From a checkpoint of a small transformer trained on Wikipedia: shifted keys, 556M tokens.
Each number is 128 + 32 x the weight over its row's rms, rounded and kept within 0 to 255. Layers, rows and columns count from 0. Numbers have three digits each. The size before them is the row's rms in percent of the matrix's.

# layer 5 attention output (transposed), 320x320, rms 0.0504, rows 227-255, columns 160-319
098:215123100078126131106152095136083097170103151169176148148163134148126147075094169148098133135107096147167130098125118120207195100082146154136137139142142090145077109116075104151055165110161137087078149123128171101147168107130164128091127120129113123119166127109152162068165113141135181158138147079122116119123148124170129152139173114134136071149171156087136084125114115128127157126157132145132098071129104145182108167075088093095096177106106148137131152108169108138161128126104171
099:101114121134141200105123120139099187128108110160144165097194145089150149066136121127206064124105142110126093057139086124147132091207126096101190142132176131169111164091095186120136156112146158061209093138110093092097104112111180155098169134127118096122065165123137162148142185078154121179172087147103085116144163128147139113107134112138184122104078142086133169136121141137140129137155114127134104161104102104120111144134133135163153196163168131116140130095196080138164145078108109
110:172124116150138137071090090102089066127144186065132106139136161156072102150089149121086168105143115146128154164132132111099191145159129146101065127071075154145104151067217107097149095102121102117139140104089196110098166143113119097155129120115097137115117197081100154107165103110109119127149115152114170127090109173105085128084108108071128121157162109107122152126148096058162127122128140107200079129090117108083176107139076130077088106161138119140104152149120155147154038165145119
118:166124135127162127131169086146133079124163168079092092097078114151074119169105054141097166148147111154130150156142125156148144159147108151167068196110065106129161167156223121192118149074115104116120100106171117081129195101134098141145146182130142138104077141133150139124156099124104051141136155131166120124167136149118104129132092146121081074116167113156204169109077109110173087103115077121126125146106180160079159093126110155084121109142099133153100108171049176095112082114169121
105:109160104122122141145119195102147145142122154106157084162111173191145121159111186153088127120099137167134117140115110099157116178164138083153085102051113097119115133127116108120182156110130127121172103101107081130134087137107141136142181109109105098098138086148115157155167123114087100137107164138128170129147072146210137111173116100084136139143182165114140141165114106054158166127098126154133121080119092120115168160086152121133114060128137144036101150103124128095148128210141109
105:105122094109112159108109075088144055185151113200078093167152140124125192110085127141113094170183128186117168124101072123153102086101115099128098098113069127114079106143156112183126137092168115124132101115118102097112168101188171190149130114104112075124140171128142132126112116159113130160093160172205115163190156151184180127125114153105155157123177132119138164091118121051129120103206127169158097100165066062113105151110121121126119121076152108122098102122133162089107151115147168
091:111165104094149143102160087137055110130130131104131125117185139159097127110172118091128098139163170107115115102124115150104135159166163103120183126141102173059129108149143123144096069075117142143187133128129098106099186126161078169120146158130065092084085209135208126104100214121163165129134050169141051145079126158108125081108096093119123107155131092053124184137127136124135130118143090153146123126116108150092139119104116108139161076148105122143108085086156173123190074132134095
104:100138144106114166125155185148138117168118115178113164137137153139101170154161114135091124121174172063111106124187138164140141139138059129149163128092109092179159101095097157127113157109120164127105117113127127194068170127146122147166098069029113124160169151206173112127154159166174096137118105136124104137126138084148124157109126088084138161105146121187148076113112146046146115103170098153108131090083156105154162113117115101133162202083171144123127115151129104046111147150121102
098:139130122097086150144134131144148103163112134155124159115093159158146133127138112142181113119147137159112084124112083096098091097101150093143120151131124136149150106171075151179110194154112137157102124081089030151087166091142152131141186159048162129154120104124151130153137138135147138102073136119172161077137109086181138116152114136209160153100110105166168105080133165125138139122093184152069125090192086098134143150129151116128136117085111153031144150177087171083092203148151122
110:125143081090141105089223140091163163146129143141121155137101149090124111140120145128202081165093134142153130080158139028131067136114091157119121118110126140182129179117111062220162152147158076133153136109123075115194156102118178147115156127156126131122123115168141094103161198114198115127152109128089093089136152104084140158137118139145119120140098172121148092100138124176131132107093133136083089115130111106125102112100118185111146135144118111139160122093156112176121153103161185
099:164107157148135156131033109135178114065095131150118114147123129144127160144160134134153150121157178117097085101147132177126129128177140140178100135136137053156154137096144148105164139087166131126162104117110149103090093136116130091130110100156124095087104204089088177166109057126081121117097115109159114122177192161150138126112154115117186171101094091158153168148113154129059140190165114141097112152163122090174075114184173116156136159179143166151157141157127113130122123078099117
103:098089125106191145129173156116177137112121204112130170120142126113090107133114141078165094136099162084153108106143133156092107086169126131108143124106165176135156143151108127061176107132171062137171118116075078138141091188158105209133102141176123054082096089087129154153137126143144169161171059135097165105139132148106098114131125085125132139111101176120152124191178095157144144128100119125155119160105129109067189153154118162105102084150148061080064125121143135174130159113132187
098:150131112092094114109106156165122121123146175101122107128106097189168151154096139130166140100093105151120139163105151082072102067107068125118173113105135130182137150142092105108163162087127126160112096119170107150152185114076128095136153058103132163179164093100168114094122154115132115123146187093149115092135125107151102137141137115102125129131156192173164163125109126074048173117179130159110133123109101139123153199180147122131105110096153132172127118138138152011094134255187161
099:147083157133141141128161139145143085132098054155121133116114086090110134157122120089144145097131184174127203083209137110098114105115114153128132148088108134227132153175227205130135141144124149140079117144175110106116148171127103158127142082139186079192067183131142105169107100147140127109177082118152178137167150119081138147100124129145118164088151098172171179114151121116160089101169087099080099183150106073128168112140092179142147122108162120103137102201087123144125108075176144
104:092139141147131135155095139120061148067140119115174088093153154101194154131149137145099118092085104079106133184131122116144101158148173108082127077081099089109109153104150130060145087154094195127172110104098143157121110106105123082091163113110063150085136096164112109168082175143101134055087129088193056144143110144167156054153089139111134116124102085130138145123070184079100085090141130139106157103124182153075089150150209159199116099117098159158137157093195106072129090171095109
109:120072141100173118125181137172125085145114112129154134110150098080168120105046149132126117100081070090093102147116155146134182090119094164077141112146129154154068155136157151103158109151185126138136177123085066155114139126124147154140126119128075118102154084129116093143093140097137204146119068096103125112167109113130147086165138125130114140155130149070121167170137152108070091083156165110149102123095132124054113168152112133142059085121125094185155174083141058097097129135119202
099:144102163137172124153156109133137125099079078120067123121089128114112174105090143135110163089113137100121169088138160095085118123172146142140105104110138171185115107117152138105111137152141207149115145216126138119149109171093097095144092157186164167171124159090074139126150098125105102153147074085056158139140096108076109100108134143089115209115106072139079108158112105113165158125158112113159121185165074103196095164114123072117104153089120104181125169107095045135044109093155154
098:058131133156160049171151102124217173091142162064095139156117132163175117117128132123083072138067144102124134158095145118139087190123138134120094085102165166097140058124095094079172140163145156123166172179078118165185060173108165074127104114195117185068128093107099158145089109143105160135114134113062119125073128109145142086176136142116165162150129147092091074174171149148139164119060141133120182106116107134149116135133117132142106090112121109081172174120110099186135149151121090
095:077106171143170014170137071081130133142184116108107155149107088188149098130112114120102141115112100098109109096120126172082142096098114130081167157106136243144149044142130116078127127124136067161103152154085069201155100141159142113104156125114122146089131102110146166128060134120131126134139146130152136117162088104174160100167141049157084181139152163099119180120100118147184122109112128093147124140091172128032156126160147106187143150153119083178162145172179113175119108114094109
101:132179120155132123095168096150148116090112103134081117156145098117130134152075141127169151138091068131114076192138103105110109082127125117122122087115148146158131042190118132108150138098124131130131091104177123126111122143083115147181165104121100174091142089131090113122147158099120135194132114134112187099103107122133140178146193124057126086194115110106134156145171193112089121110085073127146126101079037109115151093188112175128100044186154139143108100106072181064177154154175172
105:133082171152146146139130145157098179121186142126116105138153112092101116098123150137130129158107134115131124142136138183140115075151162167082155107148104061118136131111129143115119110152142213139106138058109180170106131134200150176085104161115156108126123066151095093156117143150081132093091086102146088138155146153126108092135065130084072134141172153133171054125095126116146082058111070105091145104147127150080139192076206103126102151116099144126088147083160095119065147114117141
116:112131144156091114168154108142114138103145099152104101086107053105115176065094120117145105111169088137098221107140111154158137078101153121148091161123174188091082070129152150063079131111159179188175136197171123076152157155126158098124129168116110155148103150173138185123088148160159098128137143119143120153141150050166117116123139176142138122124142096140094129141076136118133169102172131061100137122164164138176116098155142157176182115107197144143111157065198090052092092111170102
104:046143138140144109167180147120193142091147180098090144068130122145140158169116083115135112171113097044134053160125119186156091140148068121134144186123162163147149051181136185072138214096152082123138088134151124135108064134114130147174129107110124148101124073179114187105154123132149093174157186139178143107095159099201148107188106103110109107135136152143146145112142153125137098121112125124098156170052143090092169112156157170138110096123125129108144120174116132109141104154148155
098:107132175107174148149117121134147113133139131133174089159148144047153081144092153167072113153136078062120115135083128155207154107168125152118174131168085121073121191137171128101164075145121075090112126086182129124139088117087151133084100085110175143126084134181151130098144150144078164187169150159103148149146122135147112102111113132086142131138134188165142110060096117124136075168103131124210092129077197121117202139122123157127152133180171101113117113134149095143219127142047092
101:141137147152097136112127109151129157081091115159178170112124167045153127119129105127139143145139157144114121073127142115072086129114179164172130175132207152148128104158148182131102138183152106133082133155086082102108091208135147153132164134087151135146078111126153214137137095134144194126104098160088192120087120134054130117155147137142153133092161128099166066141117113152146076089103223085088117095157092068153150107131052132141132102145166134058130133179109174172143093103154119
106:097079138151135135092121123107191112181183074171057174146106088189115104151156115142112096143119196148150126142123120134135196143075193162108093181174089069100132055158138169159161111169109153125133184102127115155101184112152165124161132170124117133145125140141132128096093071139081118121116145182149127130082204195129096146117141160175152147133149102133126099142160176196156105154138098128077143147135116129180138093130122127114118172120120191112127118184085140139158204069119086
096:136114106132113160060156150133104069193089082212138151126107146125107132140147131097134119120160185161127120106149131061066104143107048131113124128113157134197103138142167149157161082161157140093138162136055105098122172115108115155154145084098097087132098179116181137143145137082175114116112100124154149103128159163100128124088119111168140137101137126051164169145112138153095085132167189112094080142183101057137142092137107146182139150103103124111129094193154116152141106086164147
101:138132092145122139168137135101082227125133134150182134113100186126115107059124138147094146140100174079174160069070158128091155156103160085104122149129199125162135150096131153092157094130184166057141083128109132104156130198112078137142133170154070135070099155095180153110130143180189116084116120159141109159073066144119143118109089097082161111120120141127190092127069145128157082099142082147074098133153166092094144136082114155185123121125090137102069151141185154095122134111107116
103:113108148138115108112173174124174112156140108117105117143157041137076067149093099103142123119148142230192145157165139145177139088128172137133053132126092090136103078173179164145137104115067095130146112123159093138164174105141172176176110128114163102161115091150127087140156130099102090177173109150114156121184169135132101149118202120156112142124143195124097143115136116168153148149178063098134147174079117119161113100170115122076134085155162140081092148086071108147128187094090128
# layer 5 attention value, 320x320, rms 0.0496, rows 228-255, columns 160-319
097:185142078112142141146127109163122134109182152086111139152118160103110106087098131087101128138124138071121211087106140064175153158160134139135112069153152146146087153136149121085157112116130193134143084149145120174077076151179097157124160112134102115102136110127139199127166163137093108156153152065128175183156171159184172092085121110065114167115147108128100088172161151139119147105126163079137135137214165147134092134122179095133086101040123108148147138113164112141082119130155070
109:079071122153131037110121136113141120126052093091130131141128088197191128122156170118158119178166135162188105106131124153146084131170110115149093113124065129137138106162131154155127108134118155118133207158086111124117123136178115104178088093122115152109094147121126152162058102113143117119131058111152157065170097142121113181071106037112111166140128121147088101135132153163137151150103117191156059140097087102093185125109111155095118121115135144120160138153099130144144183067158155
120:193158145174117060097113143122122109083085114084144126037136121178169130204147154184171197153122134162061106137126126074105135127131117132131114170126127124119145173104137141184138115084124160102130219124107141098105060141122125099165117138140129140164111076086172120115044050129152100111121079129134108086141111123111122152130156124170154165136107115142129144070088123115155129178096104155121098119159120088136197079172063141117107134104037170159143124138121083157160155129145162
102:159105200127129069154111106117187124158042133055152094120091147113103130164194136090097128077171105070186117136140111146151163130144129122182131136130154127108145115143122177175160111122139034168159089177112097137138136123122126140173128099149136149082164082145072140181149107070163096154161052129100144140109124125163144162109167188101154160129136139053104150211101147140147078131105136110132126157153098113152170135154105127107177120126136138156149131135108120168103133152105142
101:140105207173122055118124148117116145160073106073127132076125148078130138144142126135113131078153156093097116119147160108145192121104155145123126100151095168122158137076139097122058123096159084082053064177093120115103106110128127161174101109102132149132138199154118138151116071113183142108153158117116092135136178125128127145106126182079180152083100108108101108239101137203098166130133158146127140156095112111145116093119210086154135127165101093130195133149103124156142135055131140
090:177137137131160118106152115128135083093146135109086175052163126099123121119110084188188123175058131137152144072109170076148174155146139072092121124118038093133100112098168172103123175131081136149126159133114129155118066142188137146160176116151114119142146169149161134095086193130123140117130153126121149131124114157118107129073067086023163178086146136169113148134155114127116076103100163117131080163120144125121138100163188140094144108154116127134113171140156101138115175100132086
107:146158158115110051130111115132105124116109141057108117160168129133077123155068161181177086092177166140108153117137162108107172128110118127171172104066132125130131133195113159087137194118184091113091044103104137117177137128134142072165124106090130117116171140144060089097098158067152212127166069132132120135173116172092154117150215163163154127133150158146148134175151087125119118136131174066108098148102124150096172108138131192100141163117112075117147090136113135137071127096108108
098:127174144148136134185106131112141183137172159154158165162189142092099145145083144096091122104052095075107168139108165077140184085103105202133168125141141140118160113150158122131008125093181108164154133145154080133138114107147137193157118079143162156177149096121150121141125114153194156096114127122067098186135118133107175122153135225106134096113104124089121151178134106117151118131128086077117127128095109130119128101168206121139134123134134111148118146131140101137102158135116136
107:149125129154165163128125107161127117163144190123183138054092168081116152116155106127135124102139149125125134160104139117151187121098105141159138113156154125153077124169138146139140129103229139107144160161140164196107125119153082093060170162132160132126130168112112180139123066182092052136115170117133121150091117142176122056112140114164107180130116134108138129112115128170131185101107198141164159110228164138188129113149094156137176109120129153064101141120150133125146096062145140
099:100100073150083085119152126125124144161188150131129137166174127198119121143094106069114133151144139116138144086113087117122069153123163097138070150107176126103083167103159094152135159086112104087135115119148148084121058134176139170127104113176119142186136151142153157092110142118094121119151109081105109172146166111093163099155171136107148141112118116176124110150132145180136135121110133094136192127149169138133099159115172073159069110140134124201130115129143116133123155154137085
106:117098088103142177190144150125107127144133102087150136095131123155151126102172113100078126116094131108135095153081141131116162181112160118110119183107089154136090132124178165105208153145135167134125112119134129101095161154133106176143212073135047108119117139183142116141135118105117064143120110099130168161079128211138132092090113090122135126134106107136114121186119135085173103116116133118115119118226143147077160134082075129096096087125073140112104139115140102132151072143128121
095:129140196117095085158078103116165122147102139139087096138102104160143138109130175147112145077112123079158119143196159130146153122178108112135185120133166141101147164138058126110076151141162121127134112097118085117102080100126198070144111122086124114072123146142114103249144089096156151124157074166122082103124038080126133082132171105183101152115176114122152125161072165145170073102166097197116150115114106123139143045047094084133160141132136137117072097095111159125103072110104094
096:190129173076132131163129156167083091140102127097198108140158109100113121150082080228152141094075140086066098118155118136151133160101163195139119106155112141149109146152120082087091133101140164096162131070149155078119111145123126130108117074140116117181096148068174180104086105079095116144153177124094150157141073114117156199099134132160146140113122136161095126120082106100141104157107126163098153095073133103149099085098140142187077135088060117150121142093100138133169044133165048
102:181119163121086132109121134166190125088161139099111113141161124097114116130139109131114146176095069099185066101162142108129158172130133159097136113126164067089137188119098142199161125144108107111208150119145123128164130103083138068128127098141139148125110129085172082068138223144103119123182121160140124117161126085120102142159189151109109109091142133065082170142136143062105065127105149091165080160083132099142123151142132122123114127145178168146169138141110156125089141170077122
106:154152134106148150175117149126111111172166088100121114086101153141111132138154159143144100149080126143135090161094146094143147167121111157091146160149127115149116152125176139115163134147112164120181061186184132170072142110099158114165180094125089126066075101120158078124183165099125084142110160156150164126167134119164129128092145133154125091123087105063094149188121128111107129085166168139148059126083135145137123109061075121109146082119087111115142163120101137089115134076133179
098:148121150156154132163115119116104092134082132125157070148121106165108104073091101143127116107153095208145144137106098166134100142128122065115142057084110127161124127160105060119169120097074150105096153123162140098098125110123183099112136133107095144123147099109114167161094185144118153120179162104118153170165122125131141157119125088155130054091111129074165168114130135098105146126136078146115139096112105165143130117093162132162127103089139151154089152107146137108082102145161096
099:067066171083128072114121143141171106179132166197125111155033123117110137070166093083107127124116146135187168157147090157143136107079113077139122120102100121128116126118120145111136108138087109207075158148080131120139166099089112132127115155148126157139170112131178093124165150130166121160105127124122143132092168102128109142156054054063137076108118153097129161094139109102125111119108118169136182094175126144070162157145130113168115149166138121133111148137167135117102197174110082
095:099150130040120117162159162125139112129183123178126157173113129144115108165152091130066142101073130132094087186084117128139068141141120120100171148123056148136117161150136126137119131128069163201094188098148133147143197114112162168188148142157093087115075183071189087142130151117091153154153214144124149118125139120115150132127058131123139145119115136135155126117086103125149056140121141118112089118153163129119147120153138127095095111137076143147104116131151121144125141128113120
100:185044161104127116159108156112126075119123137150149080139182125164079165116194181113126099105101163151161146214126122125069157117104134192113146132127106119143123118133120136177099146120096164201112099134114126156149039118136123130169163093112172129112119139185097094113143101097139136136087123171086146124154143077102129107116143058109118147113120131144130151139068164088110152120130129165142129142153121125129179143168143109127155103157087142149156132130107119130169114110106109
101:163165134086101081119106111142129173123160090126125126142182143118091147061126175178105170150191124140071081092133136118068157176152130130112077139095126161121116154103176109131193124128144109089145120121121196088129146155133113157072145110139133159139113146112160065119127171111120098114182153130171119153155131173136124073133217116051136014094098111146076155133140107049109140112134115120172104161113106123069161158115070135135158139142109076133130159161140133111101056193132141
114:153144194115140096148144130148143122102135114166127140192106137110168130147041116156146163188119109170120147124185100125172106106160138156145109072106134105143127129165146053084121078115065160176109128123210142140163098113155117089136102129111112103102153157073164112103182153136096223109143170127131144144138124035127102187161137134148127134128100106102161150105085126104097057115103131119121146145110105108163064094117219107142131088107136175147089127135113137146115117103138093
105:197151145092110089109110143137153108128130164138139076189142137136142132200148185074149165082150132121105153180133120108102176127104125160133152169124100121136145145126146156061110130121128139161136090106118132104196049149113135141193131116130134099132140100061172061091149118087160128158135095079126117142152113106107120100157125147128136156111147145129157166139122112103178125186123135090088140139155126118108186097147076122085124135099066106177127085095131104128119200186094068
098:129138119109131126151156124131118150206146116088124134163148132139134135096203169131063163197209114121119105184109131169122085141155136163129072160153145165117145125085118129101146183149110137148140085153115130117096159126137115106165093129134115092112151120133134093113165125143098113130179106103111137082184188141123113151126096126111106146127155109117142096177097105092135150147134161130176144165106140133127097200182057171089079156137136135073116092117125148141123096147097190
102:105137082121173132149148107147147123087170155183168172122150105102144146089089105095106132182129132115099149133118104119104153127110140143167119066166116110144154112155174090067115102111092164148140151113142097111144104124094118216122135067129163128177121121051144208080114082161067154158078092099081188120112143167104127170117078099086136122141111115174123150171103116131162119155115055166133149108080132120145066147088151141113171098134118112114115118146145105130175185124189103
103:108135084155116099117132126108113103156185107185150159178134109109085103134137145201134103121070129166094167114126152170096157124065150169160125141113132125105160125121171098106079156096127098130093137103094138150091164109189100106101068180154091194188151112171123063111129121140174175140097194150177104187119187122106171139149208148089113117145087139169109164120174077097065148161148131182138089114169145160101087155162125153116104168160103100160159087133177077145115151157141173
101:143115088132159145165132125132136101134117132122142157071091144093137091153093083168171093139140111089156124062105147145174152177106130165096163125184110109115140138135146103122120157077165108082146114120122133205099086133191140160156107071162128139159092154081163155150083160133099106153106183081105175142146139159120120176106134100124108207142130133108091111209144086158160141092146166207138138079097147152205102172109142159128112104085115153133180100121138156089188067045140100
103:157138164071183104096124094128155111098134163126148210106111121114103098100066079140135178120136081096114098079152109186101206130116155113193147135121128142117118149193121188103208123126065143098120122128140127100176093153098083136102157099144153145125107136065140134111164160121157167149114069130112158154096078129133144154119186090052133117143131137132164174174154166131131126147139167099196171120157136103131090089129139145097109136123121119133161121135201119133106065126132112
099:156127144147081133125091143087106066146080080146153154168081153132122140146187166204200126071064113191079154186131133123158105170107130180125136157103138147111119103114146130114154109148103149134132096118052111136064124121170121105176066163118106115143108086195063107191132106130101140147085116114160117163087117116132142157110153123155147127148069119123121080123105173140117152136104127144065134164140149160155099173136117148137097108100130155157156122126114122124142105192099121
# layer 5 attention query, 320x320, rms 0.0523, rows 256-271, columns 160-319
118:110184151127111087118084064140154126111171109121087080126152164179024133132125098147112114057097110180186111121194112110074162122122086140085101094195110118132135147163119105167081179146090121100071179179126147125107102055091159139154094129121097130123145073146088134113114094094146128141135129140124087083128042078108080162094152144152050118130133173072141107135193172130118197103119157160159168148134149102113142116140156162147125182184143127150123119108116075156171120097131168
104:115098153106122176151133149085123061139103147141074161111156064089226143180108141096130102161102164110133149086055110127158154067092141147159092158116193118110168193147139194088111105107123136130147111103140102072160107131122091110116096133166152113125169178132082164097112194140141098085115123143168174186136158156137098144160127121109143070106115108129119130122081133115155082106163103059097081129111108159097083111141140044118149107168138128115126157067212153132095142130127185
120:067204152115159092127101119125089112120128105104089155096125118130088137141060125067073129082105081145131079156153100092077235110123108155160071143119153121110149150122131118105089165130129162108107175125091165139163145064119128163146089156152107167144162067151068117142118124115158087130081136106137123174127048163100101113111160165116089053163127176120123112126125084134152175114113130136131119122111120117097114081150160126154125171175144108153112123096166121109135124139121165
138:173023147149099196143173151098166128134149174147148140140166122108175141135138118139181102150102205116158148082061130127142017113097126151116161120100113137128152131150119135128127112131090109164144080125143087100128100183174122102069137077126155043143130214105122160115151184172146150079110125192123167092105192110148136142151109087109151142079135088155116154142117120102123064110155116070102089111100111134103156162113113115103157085150147078079127151164139119125125143147174158
132:105217088117146093088094104124100090135084120147077168089052132123112110152071135104079151143096099163055108194147121119119189119125126104110074122139153138116138150123101111099102138107127162091129163133074158146127158076126147148142086158154125175118144034185088100134169086124117073120100155091093128164138072143083137091105125144084076094148125182098141095120163103128154167117105151155147125116141107139145128091187101099124117215133124114169084131079135139090124118133094113
095:099211128124118065111110107169109175136133109170108153135102135135123106118152148150049129106164129119112147127156160187131147142124119116200150146165098161127127125053104140134142161128153176102076196133105176158102188072115116118174117150157159222149114094142097083191142102129060096135155120099151131199112150153074120097093132191134100142157092133141137119068123139159106144135102118107113109137149180137128063117162114132134129196088132185181159153143117118130164138078111089
086:141045194133098175111162145072165103149167174103117164137172108115164172102141106158134094151121166169169109113045125132098036107114153156073128110087149177122131108166127137137088114136083124146141104138132073113103094151161125111104133072103141057139126210119110180111150101141145145061126115160107130089115201094175106147155100087132124199101149093143152174173165113094114084137139125109151076096107080151134179149098090157127154038132176054066118162095137123111118139110144177
111:115135157180083129132112119079070089159137179116119154104077111110129175143082119154105080161088116190080110194086100081137129142104157112093092105129168176110123152115108100105052104080138114087107153099134100112163169114121098106113074147174082124116200113157112100086173112174122126103104154157126151173113152135169112068158143127093098076079131158093096128085113086127150155116156090154103110078059089168152153159171065088119119114125141062125057151051172127066053108172123130
121:092129101102113108194200158127155113110158120130090160175154121148126173127169157133092130128178128100178107083120135159152159111141187188149170140161059142090183102136124098096166108140117135201124126121130112140099150193182179147139123155167137103164069151159149177194120109146120098123185089130066153111140134145115085168164127161142145201104097050189084148155103145144169067147135095115054135148201154109167104133109139118088125096098128206161161155149147181127161115114153146
122:083076117174075119137190143096102099165137159107124167112132098121129176133109116152093073166117160198103088133076101121092102140133161151156090118062111170082108143121087127164086117109112114122115159100126087112153135118165109079119146165186073089178142114139081113133161145155136119067102103150109119173077183156159056131178183117113138080117116077133112182136108071132112097150169113112101120090064082143125138177165094114101168094125206076066140157086162126085106161118155156
095:142112109104131137173168140110163063106176115135064149095112121212123168145096096115127116090150180128130146132121116143170144114118178183131137208184104168108164124148103105124170139106074079191105132108166124107111141148159150179137103184169130117157067135156144145155156082137103073115105119143095098116163116137108159183142095137131141132054106066134071183162151072189137095145170071115110160148161078135135112107103083170074147127095127154096137182157112120128138094160163153
094:088051107162095167133144126091102141117151161107090104124159107148104111137100089192078084068132110118148133076116151180170093155110118167150141237103078155142144163121096153106142176139107123187096165118134095146089088104132153119103149108107100102147066097149089071149111093133109125140088115139164135111084187070116154153141136116094162145153124114191170096108123142128093089089188055116093179103090119165074121124089141116136124164128127105109105170155155120082154133113114133
088:114126084136172095157171127148111083085134098192142101130102148111131154101140118119143127124138109143087102230158165100135146068080136136154206099132095112118097128118141128101100163125125172106172086131155093114120176157133136135140185125160107147129183078125143121068094093106103077125107169094105070139135127122127108081104175122131174131106104092124134125166109133120119123115131189160123144139162122110189074134108101200135062106048091184104133152115108169056095097144084148
104:176172096112176129099102164078069070098121092132086154158144110112199148141097091128157108140167124112076107197162117112099150127141115127145141170121140092143169118163153179066139166115127140139117068139129160125121114117117191151124103163128137118162171118119189153075167097103110090144111138093094124101192087118130113161136136119117132110071103151122108169103170099084205129131125153105148084124158086114167117096145084152136145148151072137169104147094155125140165095129105117
092:136144144089107104113114145141156125159129075100180111091096139093138150154162172076132168151118160154114139104118119141035175091191129121141129121083135121145060081129088193174149109148159169114134155091142136130128118156025087135158148145098159112099154163081114115110117128115128104114112148090111126165136124120138063214092143144123203055159121134100146165162119151165088156195178146150143159166163108091114137138063154101105157111133182103098158119126159112149100120104081099
086:101129153178124151124121097132105130091137129142104141125127168098116169105168151117099121154114115115137034185138186091117099136146159077137182105085151113148077132166130131080114178120149144082137128132163156144134142109118098064149131160161119096159194127097093091129132129122123149099140113096151066166096159174155089050117142143173140189120159142086123127139105123132107114080108200120175101129152141159144139220056069119156111144105116166099177115103122130115068089193069112
# layer 5 attention key, 320x320, rms 0.0529, rows 256-270, columns 160-319
088:123105101089144214168147146075098140133089112102158118117145148106164090098118164201136176100133158141168132136082108153129104146134147136118166137125150166113129112165108112072159162078124065062182081110175092101165155169151132132136129136186146137118151149087184194086151109135117132140127154177123148222086153111098136125104091158093147127114119106094106147108069123140144119102147102109157126091067110191162106188090106153126126130078123101123111118116148163117106120203176116
101:070168143103108041114133076181170129185170094151104138119109107209124136131183144084116131107109061094116134085137139130090183083100136112150124139122100113114153157123204144102140140197170135145120187162101159151120141109090096109106141106084105136189108118137082076187133121145175150125114094112117115061102116156100094167104072116098149139185131185180158054128150141151103134139109146177101099156140166113098168121125118092146121165214130155144164148176115102147153128062083141
121:071137175137134090089121045159172108167140117167043133088145161144087115087095111091124181073083106137093114123132133116086136116135112066118073118175137093077154153100098118139085122172103135107051128171100143122120122070101104096140164126094143202162107114138105056190160127130201173130094107126152102090105130154086156146096092127109119141174165195111154109099136117128120145122091144160152147149078204069110149137107122112151164150173157121194168116162111090145138128096069180
126:116120088126095176192126195093111154104086159059184109139131099080151150177132167138146089134153138117140170110135123125143135156125139146122186176112146153135119090149140118107139109113152109148172141084132114154112149187139109135054158123178119051133149146149131200076125115122109056106176114166098153117203106134168095126165136145132190114091071093145088167164111093141174091154173091106105138145139067180194120110160131101114120122126097114082099159058181160086124124132158108
094:132055152149143105080105093136139109151172125117102162134127197087117085098082118094141169156047144117113137095165144100064111145123115085143117100136174090079132163146139060102050148127126155082102142154126150097130130097164154104176110055100120175147142132140151123151122122121159184124118125148127108132134149120101180109116164111126162137158108169056176121140092110086085108140100091165197125117081165094115150169108151152146134147130158127195181064178099092138142169098114154
106:095133188162112110094144072116148151166133103153126112110123138176104130133085120101117194069121147165140127166189110104094103107062131095123061146171145103089161118090098126127101121103111153108037115132099156165123141082093133138173059104103180159150128133118098095182155092104132176111133147073179103100084158176058125141115104102141147122124222153121169124134155104145140158148092139151119133120137163122139127137135106126132120188158107181139147128145105115139158183134078169
077:146089056083132170213136191156130119113096127115126113152136110140174115151163145144165057120180123111186163113104136169173160125138160108114172159124110116160098081160142113163219096132162103141186110149135112173073103168120113164054187157132110114108121112166114173123104118135088081153149084145121152098163102097159133127121124155118080119132107060166083151110151165130149088105126130135113166133164091141159091108195142156079154115082097138102120143137138162133137124116159095
124:154122102143098159163184194133105106142128149105148167119134059117123157165129148099119073149129142119037107129108124109153179142184146194098134117073134170113154146102091134148119128081080161148177151098172101129123113160135144114083117150157090102128163124132150131119143137096131075113132123150095134143194145120188103084204154095148161087077049100098116152150092100098152113173166122101106152114125058196166095112158143095084109108079106081142074130096172169104094149122170133
083:130103147101138114222140157192141167110119065163155125119156123130112108132152109093145134096155088102171152161158074181120186103083189104182137211138058118125152087124173158122136132141174136103118098157111153106085109126164102209070137124132147218138130119124103156112120113113065107177153161101122203136143131154108190128094121148095147105116068105162085083080156117203193104128081137159108132175162134097148112116183154156116133125116066155155167130176095174142130126164088122
141:147151108118102140181186165085076130117096140153171123165126068152174175161142118128135102140128158129118155146079041120129125136128178180099120129105084160071177110089116123127166091067149130176134093094156083146115073184099093103112140176146108091114147157108141142102118082148120102072124115157124185143138164115164091128173117091131153154083093048176080162141142084130175126173172100104087113119122040182202108143159171119091149113086124118128148167087181192109070132137167091
101:111060124114113177143181192056101120124121166114182178070193064092083138134123150095140130127127140115093096121132077120084172197103177145148126121110118099095148109146137126115055101055128153076154086096127111079138087138172138131179102182186094193158181121093148134121130103129076084093124147161118207147166109207134125096111197071135176132127104101108070103131156135089122121142172068175162105127102125171116145155145118141160146118167088075190152123132154086151085161098075162
091:088084113171080176141109153094106182172144084129127113148157151092121120115091109175081125102152104144132129079158140177117063194132162141095141123157113137058156143145105114155065115113169145056142077150103174125110141164122074109187123130102143136128141132135117149190140104133116162112188076163125130169057098118054109155151104123126083123132175108138106107110117166139140150118149113097093106071116072158212096098136156133105044123148083125112185131116122122149130036119130184
084:073141168113154113163156093128110109122100113119162135208159138136147114109150098123107165153176120105113140081072106154157150155164143131139162133137064115164127132139167145109111116195122134128110120141107165128186118128090220143169078127063106167087087084074154132154090129132102108172087137100161190165078126113130156132131133132144143154145091106158123077145165145173122156132140143130134098099143122078148132053144178153113176116156080131132091095165114170105100158113090106
100:139074132113148160061060107117190098137123118121192093110140101075104109098123102173135189097122153064077167144111114160118112111103138175149118149096149098166061107142157097182069128152117154140143089120149107078154074131124130154126180088138156177059092111131142139064104157110130116106062138125153207118104066081114108108120151143163130110144097120098146155090167168129151137125130124202147057152101146096164168158137116124127149096091146194193129068166147088167123095170118058
096:104192109125144129134152069068139058152108180154122181088104082164120141151139120161087147180131137170168057112091110102149120140082162162124095107163135114114101125111133143139137092106102142132118126120212121113152134158106123134174129163121085099157122106134189125162138157156111105134102114143084106108087170120122117133135166082151103116091139120161127168112154160096077080118153153076186087090103143144060101140171165123178180152108181145131154119144136144164096078191117133